{
  "d_mlp": 256,
  "norm": "rmsnorm",
  "tie_embeddings": true,
  "init": "normal",
  "init_std_down": 0.0,
  "optimizer": "adamw",
  "grad_clip": 2.0,
  "schedule": "wsd",
  "seq_len": 384,
  "steps": 7057
}
Each number is 500 + 25 x the weight over its row's rms, rounded and kept within 0 to 999. Layers, rows and columns count from 0. Numbers have three digits each. The size before them is the row's rms in percent of the matrix's.

# layer 9 MLP gate, 256x96, rms 0.194, rows 102-150, columns 0-95
099:494518496492483478476526506508516477515517507506497543498469510495477500475469520522476508494453489523529492516447497523470483476517455462504499520487496516456489460467502514508498477578499533526504495538490468502487507521528457452548486511536529513522508503507468528503516511498572482522
098:517511500470526474519523516507453490476534459496473514471557507518539486514527529513518491555514531509544464506484533495533487527511516505479508509522488489474501495503499539486522496505539540518551475526470505534483470485550495485481493474483508443476519504516508512459490527538468473493
092:478456474473548510485563488480494451480508507510467513474488503504519473483470535480522503488484487492538505539459520507500505500501502520506504494456529493447475461508486506465515500525507519515512498513490501481500451475510514466511515491470541434512537495500556468475498503475529497454
105:523504461541499523492466496526478456478519496471523498472480498517495470496488525478513480525501522480502498533435494491509471508481480493491482539490509525459521526485470519457505531534514463480520489504473492505489542471512465542518518546487486466524525492505453499492486505483539423486
104:508460520475482522497524516477523477511521524516525536509516523472456528545506460506483494515491490488501469503516505510483509529473513501451545503531520526459522497517514515481478476540496484502474476493544491542473476477514468472542516508533508495560512508495498456439535479491492456476
095:489489509546486462519481518495520453467487444478528496506476463504494496469529521520515475481476495515482503511508506478477476503479495483549485507457487498531550530495501548518524461491507506453497497507493481497471499551485502506477480473538536479471567520489529505524490545457497513486
089:530539537497511508480478471491511494495466503449518537458494514496502510488484502477468521505451505520532474515471506401482507461513450482497502474491509516482480502499513535471509492500491529461454499557496521493490552528489503509476491480513472499489514469503490452466508496501499516485
098:507517543528490496501486508489526478510441503510500521532533498492532527508508471522488502481448543503512508527487566533504443491547517515489491525509466499534516515513500482501499488525480477504509502488457505529528479501469465506563506525485470514504540448465491448501506521518483498480
102:487447566456505472484468489469535500522471475462476503506451483490520458485508458516489502514484495471533492542531497490448448513500499467516503496519487545511516520509506528532507452516471484479488525491458517531510496494525504495525523544486489508476507474466526502491484530485525505501
099:478529491480483536463504503518484518482499496448535494552478509516476497456536535466497521475468473533475514503498526497551474497543523452477479478480524507475528478493504516481526543542493490482485457502477555524546530514500501510502476479485457475498536497510474513494522521510513502480
098:517461491491562556435499510486489472461487509482475502505529475542502497488507520512473515499489493517490480516452494454490499473444481503496464495510489470486475510521516481493487511514517512441466465519460502524525529500526494477499493539489491481463544456504466479470510506498502518469
096:523513540544461537525478492508510464503463518510548473533482517482511500523466462476480509534438465499494484518488513511531552502489468481469517524486501515484504451484527497471487467529475473495499461536500511525520519488503488503485520525514495472535493484466528470479473483515500501442
102:489480517530544502438509519490529459453501545485533491518531482479547514518539532479493548472502512500468498489527515514482518500480489512480486487504460485485489515469450478527514478531517535503468495489494482522475480535489476486519475531495501533470553446515483503475523506459499489496
094:475484586519511471501500526507535486552515470490498497513500481465517542466517491459454532523497510483542493518533509441525494489483561471498558484517487520497467491530489526483501458493485487504498506518518481512511475512489459508512476527495495526489474510475500472485510471483501477483
097:555506473511549528474516511494517476512509512490503498469481500479526513469507525479483495497509489478496483538482544477503517484500510535472509489507440510443531472570488506487501470514472477487489454470482489519503494485483458466495547512539554478517512533477490489457529504475515503477
093:503485499463488500447515492435499506483486483495495493502556513552538496496511540479444544488451511533501522529524545488512509507483462483483487473530480526487499511507503500515486524508528502479475496492496517498545496485473514530514512563502497450459487476505464493519516538519530510499
091:485486450469506518476488455538486524477502499472539482508503523506488470457452522527461492519487494528517457500485515505471502552467492540501509532502571505497507529503503467473540485528513519477458485487496532512469526494495524525530511524490484495495521475537509500447483536517496521490
094:455489490499490555465490496513520505498484487527482495519476502500463532505520494509475503530428472507527534508474560501525488485514503487501464515494509528530522459485516481498469487535485478490489464521539537524520506474550463536536481527504494510517530476484486458469502518525498507449
097:499545540524490531485493515492491507454517509483492519473505439495502503509508523446487481503474487549514470532456494514515527510540507548479514458461512502463497488492529529508496523525490506438484520549518507480492472459493510501524534484490480486495485467550525471519483490501494496459
106:521553490496463531484484465473495511493510513499494499488491521509485479489532515488455501532488507515481481553466505452521525506510493525471502492522506514472508487523519507481441502554492497503533495508467509555510497496526452490539538513486488484514488511491464553525497521472540452556
111:518520559524510536502521530533530520484544534475477495465468479487539509518482483487502501515518477523482475532488505462518445465463478495528542436487470478458533510491521521511513511513518472501487523551515472521493502484511521507530519468519473535527502489497489486463504520518481496523
105:510437508466475523477534506500540524501498485486483487481511512521500537467524483452470518457455471456536480477472522512501513511463527494486521518514477536515508493508529532500505491505501488510520511471494511537478466476516477502508478511505496468519570510489487443476460537459483520501
097:531501456526509472510504458506471489508511488529512523563475520454508512510523485453519568463492520505513518510547509485481493485511491463478425515480475536488477458512481488486520496544466513498516499512482535525519507521496475517496509511476525488489512505515486492526470502502526441483
093:481495467495515484546497543527495481490538473505475501521504522508464516501474509519516522529484472479527513527567525494473509514497508432475518499488471521522509530519460477473519482523473507482504493479477532496529495542458480473541445515493515529519485475550517488494476506504542471479
101:514482535495504510496534529502485505447508533488503473483498457537504533504479486509489503499498461464507453518493520483518497486512477447532491468520462502496480511509531477457501530515491504466483487485480488466511455501453542448544518458491504528523517440513510467502537503506540505484
100:496519493469489523485504483508498501480537455482482498493451491543499567454522561464471473510466458529511480535507516495540520496485492498558516472474463538512460501523510464513524507509505514468495511520470484519518473465499475502521527521501522486511489496475528486511537520532519515483
096:548532520494508498450530516503511508497529509501486505542551518501481475535525484522464481506487477505490436548510501496496543511460514547490511503462476513519524471511531563492525511502458471502474495504482543536508523502500495508478464529491529440504503465494481476483493514490485500483
096:559488485522515516503514500493477502486457464469472463509499453546547519468507511496501519533487522501516524465508513480503470471476512506542485473495457512481497499520455502446480532554525489479510503509483514501466502507504465433533519504475471525508522466487500478493483527533504486481
104:498533515474502522460500492506528526521485509522525490482524538472523479511521508511536475475514502494513486528457508485497501511480478466481493472550524511538480459538512480460450454507489482467472523503506474556454479462538529494534528479489519531527505498491475510457521514516456491488
105:510491496504486491438491541486499465417513518498479537497464521526458484499480494531511516530479482492544503508462513501537464497499532532491474501457498508440505479499511474490474501503532522515510480489492561519484514483513524503533511542477488513520524507556479503478490526514531495499
101:506475530481507507532497470509508473534514477487532530524513502491467524512517461497503532484527493456484443510494499477513492548495535485504521495503540499474526491508501504466473464500506473490482503499551490543479438494494426513493506502500512545508519491528526482435481494470474529478
100:493513506442425484532508468505481532488495467471516508502527428497495521476520480465481495493477520480505505481519501503501522482494486476518456514471530556494487505483488506471532497499527476463515482543483508512508499515481513517513519530487534489496511463542525454507507532483485449459
103:503481464526520553513483461492518516518554522445489556472494472507513524462536541494475525494502484543523485534442525514492491509483482528519494483507515499490492521505489499456443514507517490477491494474492492533521475510542519486498540476530493502529505463506474500489488538496541516524
094:469518494498496482447508488499492504488536449482555471523468471516532490464449506466486538517483473502502492517486523509505467493483496478479501488508490505513476471516476491452524462535497516537484538518526511538483523482549471503472518529515499544479533480500453529471507527529535519501
100:503499473428474492498540457515486519505516520491496551473503544520491497482511480490486470549453468499513453500463511507525482484491509502484515471507528529489479473461515531503494516501507450486507466513499524550505468500521515433502528527489477470518527469513491510494488501510503462458
099:510526533520532522491542543514492522464505497505503504520485448452495493514526488507471482484470495500490466518529538502522450515500546542470490496505515533545531471533499505516506536477518490499498472535496468540476515508498489499516498485555527537509545484481490450469489507529488480464
107:505520535502505498505497485531478497492466465490470493501521478492543484512517473491421493500470485462502439518495524469488520509516476501503538491488530521526528529587501509455508512493487508514467463518522516510504484463519508489507512493551497505542505486530518491458516543521509523504
102:491534474496490558450482501468499484516478453486527520480506521542497494516437523452553488519483448507491452513543517486462489525506487492493503443520485497464525507495488525480515495513540508495499486491485492498485505490454517539514465456520525499493515487524494498493481509489479460478
097:507511537444487490487546543502555495499472514482561459474541439481483461519499481532487528517518498477472438502503478489512493494484493486502488515508508551522464526526497514480520475482503527499503512493518462504498497506494506504520533481472487522511563457488495501492516532517527510519
110:483511487515464484507550516485525471459532513479486505507490454572507548481518526489503488517512498539562493553493527495526501509492473502501519512523499491481455481509485492497482549483459520490492501466477495504476499514468483493543471503505486507500481495498508453526492530519554496442
102:487483488522519550500519509526498500458451495470519507470521508518540512496526506501497539495528485494514510456486500514492509503516507430469496492478515488530502473493482481514490490530499537502517492531487466490457538537551486454519473519479519534507525455516479441479515547520464518483
101:474510465482525555464507491533504483498533458484520527461476494527480504463507506480469500532501464516551511543467508489473442541461485515467523498528484505479475477523492471483472463539505482525489503494484490526526503509547499479505503517509496537482494485499491516430498484529483511483
103:520504499499507488513488542496489518473537481448544528467493497500520492481489545497483502500458522539514488530459496446539508508506508494498495530520531526459478496517536541430519507541502485524480497500504532508499510485539521526497520503499501494501488521521422502526501522502559490508
101:465494513490500506531498460491490468483491531498510446561499454479526499505519478515479513507495500504506488499486530461542483496523464461490494493443478448499528505526488536515448509508471508473471506487516493514488498490433478461457516482488473516512521441484470489479530502512509500489
100:453434509481476508516543494475511470524498502492493517494516511505528555480473487509527530546477506474520483510474494502508521511508470486500515465523457563511466524526512497466493549482498501523444493505525504512510491502500533514519529499468485525474520455520472485478532536523488533469
100:512464549456541532487513505514470511515501489516543484506511491488497476480512509480440519481485476484523524520520500511511466514493475463499491485533481469487512473547454481479489490500467468518454455536492530521542482440496473507517505537534503486497511459535522493461510491509494507530
096:471504506465450487515515459499540471527480488519495504539502488479533562488526483512495519513431511538544498535491514485550495526484471476530498500489477498515492499551528533459512476511518481503503494536524498523488460480464513478512500527509487510528502466479509469510478507498496450534
092:534483463519491501472483522495457527492485491472481529522477459556530472508456538511517544524487472520517505510518527482511516509494499534557522466471492500457507482497498511483503486482526534464500530503476480513547474485546465535510504524492473482484479519520508478502463536479481449495
097:462543475527519507482481477502494549483499535473516463501551503452499558500477480511504501503485475476491502535495505505517509529457566496503500474509524520519478535494487514486509504524484504460512499515482491529486452480487466530516498492507519545539536470510434518465492524523517507521
# layer 9 MLP up, 256x96, rms 0.187, rows 102-149, columns 0-95
099:498498462496477471507494548500527516516552539494499454485510490452511505495460471501494461496446456479448479501507535488522500476476513535516514539479545505493512513501494548481525508495516484526520537475532524500525471479511496508499497488519493540535485485447505460498505482530492477459
101:518496507489490534505472528519492492468491483468528499541463502476446463470451490495522487484499454497484513499530452518505518492495522513500512486513538508527429504512537498482529487484506468524464507499525522463506524494457473488489544530459506525516469478547482524522528515487494545486
093:437518461518467510544521483490536493485456552497470534471490494510513502496498493479511496536495470530511512508504513455517514504491478506519493460523484501502517527524481476523451529485516455484495511478522492484504507469497527467473536491488505493549506495558533479474515515471498438535
101:523518526563468525489519526487500486513482476520508488505477522520452518476512488512492464461456507518529452482465519507532535484531465488492498523480463507495487501504500477501545513526510518505516491491540491497514510462514448511530536529473502444446491464498526533505464501461497484493
107:514473543511471483534529513523545450482502474524521524493484491515506472476491457495488498497505450456549532488498491501485499466547492478524475495516487486505498497513515526485492448435454476529503504507466526504501506469496518503504522515541559460506515532477484514543488521522495504486
098:489467505507480497464505489489519499502529460478504490493509501526512470494441536503486530492489523456501491518514465514473522535478453549504547456524455509481506479464500498502491506494495488509483470528461529498520503493538531532489513525444533457499472526495556468515483502481530468479
085:488531492487513492530487479540550480494478476430511450457490537491519525510484536489555509481493487516537507501487475494453508470503445482473486501495509511474469533513541526516515488489467512490456510474531484510532515509518515513495469492508498470463511487480500467484479543513477541508
113:512504502514460512497443491496529490530460502509495545546480516483500514519507492470474521514424544479492523506492510547495449481531513521465488528517482533530501517497528462510514475511491463532509522484489500512541490497467460489532501541509458528495522480478516465496502505544483518502
099:481434541460528474496477476464519502544461461504448503520454479477510477512499471507490463531519492514498490520514491479510472514528512464523513491536473487504500480475499498515484433485480468509516520489472481511469530525499475498542528481472452489476475515488513497531488529471512475501
101:461491495543495541509502439501480496532517490466482495539530534485450513492471545496481514470517484505496486514498502549512529526506512513529500478545510549460512486475489494527533533476508458474487500527430508469507501482531509531509479491477472483508501515477521523536479522508525484476
098:515464500487505565437491497522486450489530545498458499474521476490497479463542542455483494472495507501465475490490478470476527478510519509492479541523500460486479477517528482482518534507489478486501510512458516535464537522543507484493460513448508487484482513487497510496486501487517530493
100:468489488529511502552420497508484509517554510520493504508515516521496516510511507562454509519460521519500508494496491513508517521492500476526463507532489499521474460485466497488570487529548486488505503490474507495546476529518456490529502504526525453522500522533492502536493509505533488482
097:490458530526541468473479489499493519488529519538514510447532497489491500481501477494478498505481513478517528502507517454499505519485482446548495531510528500507475516504530508506530487513511524488519483508553517538468528486486548454540494492525514497490484525503570489485486459514502538445
100:523531493513472473481467512496518577501488515492538483481511487504488485525497499462549497493448514514532522480469525508481514516455511451474454517474485480491493488518491502498483511510486549495515476496490533507485500573475499457504509530511535491494504516557493485497494523458543480506
108:503539487524554534475484459498479501520453479485540508509502519507498540546534503536525502486465521499482499531502549550480475501503492522477510547471498518535506514500486532501478546527506506463477514523461507509489531517529511522528532517505466531500506490506431510488514504536518503522
083:525483464526498491477531498502470522435493480481463451496498478470477511472527452440518531512516480475512531485472484545492488531471507500511488525455533517511508533493491507442496501523488501487509435541521524547492491496514492477508506469520510538505532515508492481467508504498491477503
106:500457485448530471502518519508506509481492478489510551518495489519491519492521482508498503481484513522465421457507512494531495507476568473515546538449510489511507520503487472515527510520519478562526527480483497506517464536510535494488502528524510444507501525509510520517502495491458482506
091:479506433486492506471509480504498495528512562496486509487495504458465522499459511509476470513496511491469531521459495486454515515553480558464450505534506515514542477480484522532488497489507469520495532481500547505489521507501526500547495504476486525505506511491488467512462538524493463472
095:489489501464562495505485524519459472528490461476526520512502482523471480508538468514503480522486519497453472496489480529484462453514527494488480479477564523545459516489505463476509480524536532503542526496469537496509528496531485466454502482494504476474526511519477517514481520513485490518
110:459509488576513516478485509482509474500520477504527518527504484463493518485488504450482496479509531490517540482513509562480512470512496501523475485539540470535476508513489467487451493508495477509466514462516463486523497533539509529518493469465543530456523460502501515506524505480501531486
106:513545506477523508486498523487516477550510497495489450486536521496466491498501523535533490525489527474482500473476508516530539479476533477520479460496512507483468531489495492451480497545485536499538489472559477505512462525484526550507484484451476545497501476498477519513522518524469476527
110:549552465496464506432511513519518489531523495515475515477503505494479468485531513468479480455466477472515506540477528539513490510527541518505509537462531485537532497502487532475503518497501494499511467502482548490508511461498488506487518499524484443455520512510524530472481497477480516530
100:496470508499473484524516487512530494495489501493532541539455531532485527480504522493528522507475489530548519483493504481495510503473552460514473507496497546556552490517469491478487540525493516503517489477461502500525500545519486503519462525520541467522509492520461465533497532511522456522
096:500518499497501490484486496493519492486511529473506530470520503480510504461492518504505554525507443502536487485511509482510549494505491513490526475518515486542493471438511560507495543505465461482485565532466453507447526505522486505508491498515488536491487479458530509527469487504532539505
096:518497506507545478486475489488518502495487502518526519480456504486491475493499554514513500466495485516553468507490479517493500522474499430473519536444509461462481489488514502456504497500538463545516486451477491498514509490458491480507483490487502470503467479530477463509518479484563459503
100:490532484466515516528525488557490495510529490473507491504478506476503555452526538510459427489514491559480495484499484555505530490502525475479526492494498501525456497509503463551537513505504508521526478471481465488502505489494509507523538505491511479502482527527511535546506524482536511485
094:494464503523479510519491529550497508565508510506519469523471481506514487534564519500487524529537516509494497514514493504450492518460495494471490498499422509515464520500498491517553527509494499511509454483516488505473529544515497499509444491469519486509508484490508494447482516512507480448
103:535476542531516530553514484505512504534484506487523479542517510493560509516548456500517488492537512489513481478468488482503489448490501518504522503472507514531536471490451497471473516493505515504517498492497490472464472501444496495498496494483486498456519517545451465508437509489523519517
100:500528519473493485504529477510550486496440515511494540518481496491532528500513443470461492469499465544498496486516507508536511476474532490523478491508499481474510535509480472533496495454484511507501486507529497486500462463505485510454530463532520480522511538511534496485533472462461446474
105:499547472540470511490491424516474540528489460500501503491516495491486500518497541520475475503505486548464500474492481478495552490501498504507484458501469506510438513530481499491535473503509433492522497535521488484473504491492489498511460471478484455495481492480510456476469502491538471504
099:517521525500488477506468470512496480504493496506457472472505496498554474489534507519533481479475486493508492487549520514470445477489488484539506467506463463561467529526526485513470444501455490466494488551510504490536495500476503537467531457478485479472508530495481524507492500517479484482
100:501556513518484500526497534519541497514486507490493537501473465507494486460482517500532465479521485511554525505514479495432514508477537503521506482507541497537478499507470512462481473518508487525514443460486466493513494531455502519523460525530520489507480489507525457480533505488533496545
104:493464497444513497502507523499503507501489555504537453513482482491488490481544468519527482473487507457490461539486508502480516482462502520533466537500486500542533501477533521478501445511510525471526553503537492482535520571504503505486466500521504496527524482474470509504478491507523519526
096:560487502481494530508513501532499483467482524496472505516499513493510495522509503501489454489476520524537513505497484505502532506505522543467501490499528483534558492538449529496489507479496511511534423483492511501501479526439521435505513499509514489485476526536552504488518491489467549483
104:479482528469462525475501485523516507551536517497456525473490480498509468521524520468481489469463513488492476526460484457494519463518473552483490469527514484483478476486514510495497511511495464515510477521486583490493475534503520519526517512494451490520491504485500538482512498519558464514
097:507524480505473492504448508504479522484542510485473519476541482485559445481485484517498469482489498486438444497488510475526499490488509475540463512461496435500502497480555534474526524467541512516510527488489521480514499480495506498496508511485497451507514476517483487533475506537485514513
114:499478513544500525515538499495524458468507499519499508527447507522518536532525524476539497510510492486479529505515496497492462466479490499420567556485503484547524536512436508509458512507515483496513487523492524515487507481506486469470471517507510528485495512497528526494473478513489476506
100:546488526523497485513507521460549484502475487527496480504464463458496500489481490473448496471513513410507512507514498515512548506468510513477478500539472486475474497511492477466493506475517499479484485519522515501512509529476510514477599515505504509525456498514504518501495499497525502535
096:525480502476543499444485500479477517529518514528497456543510495483471494482476496463499529539512556503474499523473529514511503471472463484486437511488516488502464490489514447481545488522485521431472468544517522508473510497502519534507520483482505489519529491471478533505489514508517502499
096:532491515560488507486470527504519477484521509491507507495484480487479506463488465525498466523524519482496478478501465525471491539483494514464478484553540529439471506506531486499497535471459479514490473508502498515519552493470507469578483499496509514468477511459479516449483491520498494495
100:473475497526501513501546511509501505548471535469485531471490508447463520508471490482478497536482445468504478504492489483508524512519490507462521526567479510462545534510470506470491488459489491531473519505478527507505538510542500485518515524544505502509508510501560505469541475502507511489
107:503475501513556495466504496493485493495527484522519434452510443503538508462528499517444501487490481499518484507501487479496459505445496497531492510513495468476480508481522426482478516488483488496482519494517455514483509478503466458499547504501449504543520483489469503509495515515468505482
099:512481496498520482506475510484507497461527483505525495477508517484516491456507477498465545545429517495516515495518495476514508536494489512542467491461530565477473514494496489441529529540523498489484481477473517520470475510514510521496543537494500453475520526512492507518493512545553526495
102:523513494542518500494432473455478540494458538485513468499553470490536450501507475489521513465527475541489483487501526486485516497554497506535485499483514473520474478519492534513485489508446522476499449477454498505487517510476518486480533462496532533508506491503496471506496500476526509489
107:541512513514482518516509508537501534474504475496501517492517476511476467503478480545484469482533505488495474488465471493511477477470500525482485489487522457509468477474476482475489528523469470518506520460502452504547529557525474476441544498471511541487516489493521498508538489466509441501
093:471497470504449513501481533479524544483478510448464524461481500515475533508480505507535469514484471533491512514506508500488506505555530558518492509478495530523531530514528510507527486535521479526492532461507505525468484572489522509492485474481489521506545534466520466514503528496514492491
099:538527502505509540452496522488473467510525541528489498467518513528473533476508494483504525477535482463523489507513531497509534448492517497512508486488505500498496545522449483484481510501481532510518518455511494488473527524504481479434516460471473533505523472488475514453542465529503536502
098:473531470512503484485498506504468489516498512508478481516458511487482510478500493439507493530512487511518530545566520516471472512484487506512525524411487477515494503496522509503541519508473539502487562486468469491498477486509508505472484528518440475513494501542467489492465492507500543498
# layer 9 MLP down (transposed), 256x96, rms 0.182, rows 102-149, columns 0-95
100:519488472531523472515532529504521457503486509459475540513510497508467501499444509563504498511489505515531512492482541518474443489491516497471503533486504475471487506541506495499501484547510529458491476507437472449511541519521475499526500523490493491503500500499487540511496484492549497554
092:478529554531517502494500528482511508490510528474518504500485508468503520514486475538495513490510511500489514500516581436522445508487490493481492495527492514498464534484471541487527465497479505497505500485513452532482512546523501561507468501478472535485510489496451466486487495493468520454
092:530504481481563509483500495490492513504497444499484483496495578513500484535506486523509464499471543501524505497472524550519523502504484483491494484536518501522551482448512524465509537492474500478525482466472479513539504518473529506501514457508498478492531527557478489520506488481476544490
103:492500534485490481493487532494467513497491486521489513505468523467507503508489488533426507498496504487504509501500489479494501524525446543559509509541526484507503509541505467540511458481493496522516559427527544551519487491506508526551472469499470496502494515492495509537488525513512519491
108:556502487494488502493494488491482500514515502493507493485537503494470481487516515497501505485500513520440499522504504520488565516492446493551544505452537516530519480473490474508509526524484503487504467514477514482471508496488508503510532524497492411502479507481538568452533537493516489505
102:473509484470511513509508515520510481498491512482495498483520508516505503555503467502500546509476460501509512456523440520502475494528501516546505488529541504504488531505514484465502474534520509493488487493491506476535535480544437466499479507490512546452540478542504514441493449511525530493
084:451505499508501489553510506494558508465494459510477478495476505499466493505497526488529490484505527469493522504514508469488481530523482523483489504451551506500490524505536535502542483500505497505518462535490501466507507544522509500514488539499529498458474570467516519507454429504503488495
102:512493462481524529534512497518482500490518495531492496469467509534482478497518515526531483518559463488494480495542476464502527476459444493505514468492525489446491503508496543505519469496507547503512510485495509478516517487528545506444516470509526489515498538479474516470483422488506509497
100:512487469516488510511513507497497518446473481514480507550464473485505487530503461505490508516462526513503482475488491467495502482529518499509505497476496508516522504495471483546495491558505462498525571521493520537524524509475519550506486509475512479450457515510499533498476421452508495494
101:458514492484534518456479494504503474501533489474458517528507469470512472552493517490510512499524524492530500506527558482499504522508511459495519497505502462484472499513509491561534501492494510457512523458492541527497482491491502487484487472516509464521490523469519476545503420525545510526
102:471475486528409467541535465476492522501540516544503486507485520473482548501501496500512482531497493481496514536520518475496520517475475532534493490514508508546485526527481535548495505491480491508526513499513511460491485503453497492481477499467489534476473533534545513485494545503478512507
098:478528484494490460508522520493488469519535537487493479454469491487533516504455519474457550481532501501513518454496462477527507507478465510493490492499555517523496490512518474485472539469506523508483495528504569506467509533493506454516488479529518517505525486544471513508518537522525480531
101:489495528515516515511538535498501537479509523489489496507464490497559498508549492515527461489533530545519510529542502535514484438495496478463425513513465492501510544487546461529518481503512516517498526475491499536489501508511509492525502522482507512496486511471499459448520510460478499514
097:511512527515501478488533495522497497499519473479533514487475488531528481473530529517503524531459468464512515486539545481501487505482472484512444525464512451485451481532462528503489477471463514470492483461503469438510501487487489528482489492525531491480526502531552493519482540525507485483
108:496481509518471519513525516488497487462529498506562464549465475505499505504476496501503495499488496502507531492540468481521450519505482503557477509534486514502488514478461551514528495480529499527522511536511480496513523513498486485501485501526501507502497483512507523549501415562468506554
096:551490494495536503489512505467489492446500502508498472476514483484538486506466540483503551514466469506461542504499537541515473510509473513490472469491457570503502481477513521468533532536507479484495493504477529526477497518516506488476503496483477489494546490474493512428509461507482483482
105:541527468431489542513480507495518512513520497512502488541510501523513537431496513490471511492464488502528455508490563486506511534450496518517474491489549542526474539492458484517502514494509519460507520534484485496507502503512527500518497518482520510535509512548506515512498552492496508470
098:490505504441501524496486512523468514482487522491483505473515521525489456484482500493495521505506503517535502516505549498484534499497521525494530460482556508473503517555509508510554481503524507527533533482496513470487545565503544498493502469512494522501483550497507537502481423528499521507
096:426498534473491483497520538458515497501499522503451502496515502481505482534439517502506529485491496510481460500478487525504539545493513505506513497516503524494516478529498538599493504492533514495511514490529483522475537496531508531511488504484509458480509494501492476511572477511512501496
105:490489510477527536537464487513530533520496449526500482523495519521577485490513519518498493528508517462552497515501473497511488483507518470482511514481512510488465507558518472508482518502479425509503530514508494581519485499489483541479519488476504508475516485507516506524487495490475485547
109:491490518512495469489495560540503459477495523520479472528493511465503462542535530528510552533524560493481496524522508505500487494514528471530531488465538526472504467548540515522508531530493502489499508514482483515513544521475497508526495519478529522457508488492497491509502517497431516506
112:494477483482487492499511470487448506494500511470433502518472496490511474476505511510503500498452485449489482461504541590482481503514455492484509479492496555536515495541523482496490541538525494515501535481459527502496515526498494459492524533542505503533508506518494518506512536487476508491
099:486496506541495511500487504502470504512503444502465496438510488495509468486504500454490490496489511499489500545520494505493482475517517486558502453552520460501497517502547505521499544454504511492480520526552506511542498477521521519464490536537480493449500513522492499510455537522487547487
092:517490494538508513503522485507489490488487529524411524456483448519525487518530523493522523487519479506527492471484491531533539491508495475513496514543510456464527502534460465473522537509485489472478468468529496537531503475489511526504524503538528489519511473485517510540487469521492530519
095:459484485479529514510513484491472510482488518471449476494496498507528500531517473542477534481510524513484474515538508479520505501495512568472482479484512477531508503504551492528478548510534531487521470519488541516523554455524487513518533497515487485485493502526461532444502503511514526546
101:489493494520530484510510508480503461468483508554511524491516535539492488515506435481503451483518532475510456445493459497496536498483518469491535503548512535533514523480502541500541510507513483498554527483510488472491544514513502513462476532470463496489514523487494469493508460479492483498
099:498524491533490501524476519483487484516500495505481493492446452482500472535480530519493470480496490477454480476502545508492493519499479528511523493475497425532462497501526490494512497496532452485491502497514472488510550488485492470545499505549517490468516474504516469524476426510466542491
102:469544498529529534505502497517484484521510510522513537525511557520524505500504455496487467452530488515540470514513478484500514499488554455529460507518511492496537527465498521515511519462523470535515521493497506537466498523538471459460491505493465497473480489526509492463478469484485525539
104:523506488487505512522498498475535495479495475481520477520551527480545525496486465510527497476540461476443525429537511523487528518495464516489471520558530509551480500495515483480494512498501492520504485511465524557517491491507514470515530518473488538513512522463526516504512531511503462497
107:489512493510533540515543540468507513518501466477506493519494481442497494477486535493483517484528546462488515508533583513506476479512504506508508499525503527465500519522509514499490523489522500498497532509505527591474508496498528537533506459496515480475520475476489477489506549527515513475
097:533480535484507498493478497520451499522512493464505502492427495472580476508494504498523470514458451515443521524515480539489492469492485504467507498499531473478497518462508474526480510496529510492490493470482527502514523471497526494480493523454471512523484509527454489503528542538509510504
103:500496495515497470505487500510507521526456479472505474510464510474493473512517479470461502477495475496557566510487563527503468513485515436537519543499516453507509519492498491475484526505524510467490441506487492438480487501511488476508481535511510509501480494522485465539520469513488475527
101:512469472442490520518540485509503528534516518455466537529443512473505486472548489522482535499522537454499506503507503498483510513497460464483564527497524506510485548500505495489497496451471520473485476474477501467524491503474503482499479525482495529529504476472522521506502521522496525547
096:486540496495494558489516526527516467485530491493507498470510503541476471486479504505522520505463467472515472488504481512462480510503492501477495469499511574516491485541454500496503482505502481542517495543540515536548504477502489543522516498518548505540513501516474516472518551512451528513
102:478514510509472494500499505524475517535510523500512499492462461454504506527466466488507498500501487481457492513513525492476489486487480517472523535459497497478524501467514498507506503515514513491543533481449510554474541576500533511508481452506479513490540504527525489524521465530497432466
094:468497514484514456478429478472463525518511485516491483522484519513508452517484505468514519496480516491469508483495497511513537500540479539482493508528422490514472519494525489476503531503506521524495456492545552459483501510504523491486519496510491460521500533503445482502526519458481528478
114:514511483475515482545522529479540507475496461499479495502515512492501500491492523497540502494497549528469479486487472483531509447500460521480552510489491497511475503530497533503509526515460550466491517472503495581542539503524471473562481486473535495476476521517504506492512509503477480513
100:498482493507490500484466480494514520520472506491488509514500528505487504466483470518528490500501499539484483548511586480457494510476520508493489501483480513502479524474532526502532508473534512462485513570498523560515483493507496527559455479512529516491454547469507511478482517513474477474
097:487514502505500463528513480464525486495466542490483492516514492424500450520482498489501508527504519512467505573503502486522512482489513472518480532515491485452502487492513556477521461450496521537488494450512524550507522499529482518517506517532466485474506465508507486522504527528501538506
099:472479433497495554476513482493487488486518541531500533493469468509482534519488494510523518489506506516519482584509587484531491494495506513492482483490484518492487483505471487501486475482483488503513500474492530493517497475461524533470505484487535465540478525509542507541474507472520485521
103:464471472499481523470515544530521481489476528504503492497531476468505534490472500537525523537507499480472472574503490502473549497479528482546483540550496474528525498499483491501543479488507540461518499502456505462483496478499482508532481503479516481519490490473504525472511559501490521509
100:462499533546496502517494517538473461498449475475481485513510538447494490510497523523484504496506493493542527482475461532515467517473522495478471466512504504439484526477558498523490449495491516497483500498515455482470538507448533531480489502493467475488499513511494517520505481496537491465
093:520495555495467489554499472488502523541468492549430491506501459530473501509513520505512523502520515519508492476501448468493514489507463476501517468535489470496495525528496528538516482485500482515508530506523482468483461505465482457494525502496477554488514458481513479489501447491495470520
097:502476463525477477509498567521473510483489507470488512533522520454468469482502508475491516517507502479488508514494475464505524535483528539475528500497498503500475485519464499482534509494589510509505436463489489484516495495492505525518478468464456477524475516540494502519489534531510488457
103:529500479495461478470534526523526511551492490476487477486488470444519511519495506515524506488532486490505489449495519510458547501467494474492524487514445539542505480513534504514518524465555521489468513476496478549487546490552545517523479520531470489500504486510509499522510488507485486493
099:482518516436495547477505504524507506493475537468499521491503510513465521514482494468509518510477484520512477490497537471499503522489489469513539479510511621505484492512469489501528505552523460505468498521488514510507500517484505490523446500512497495510477504505520496481492545481506453539
100:528445517499489521495479510508503508500461500504518518518472479577508488513522477503482504516493505517495490486463469483485493470527475484487477494541504512481503453551444536488531537513467467545489540513504524500509485523478462500529476485469501512558495459507500483512504526511462544494
092:470510489498480497466529489554515482507517493494505478526498516482524530487533473502509470490477492477498484480509453511469499496501528452503447502528506534510493470509463541523532554452498480478499509457552473473481483513515485448490503494493490509538499480477555515537482536492491526537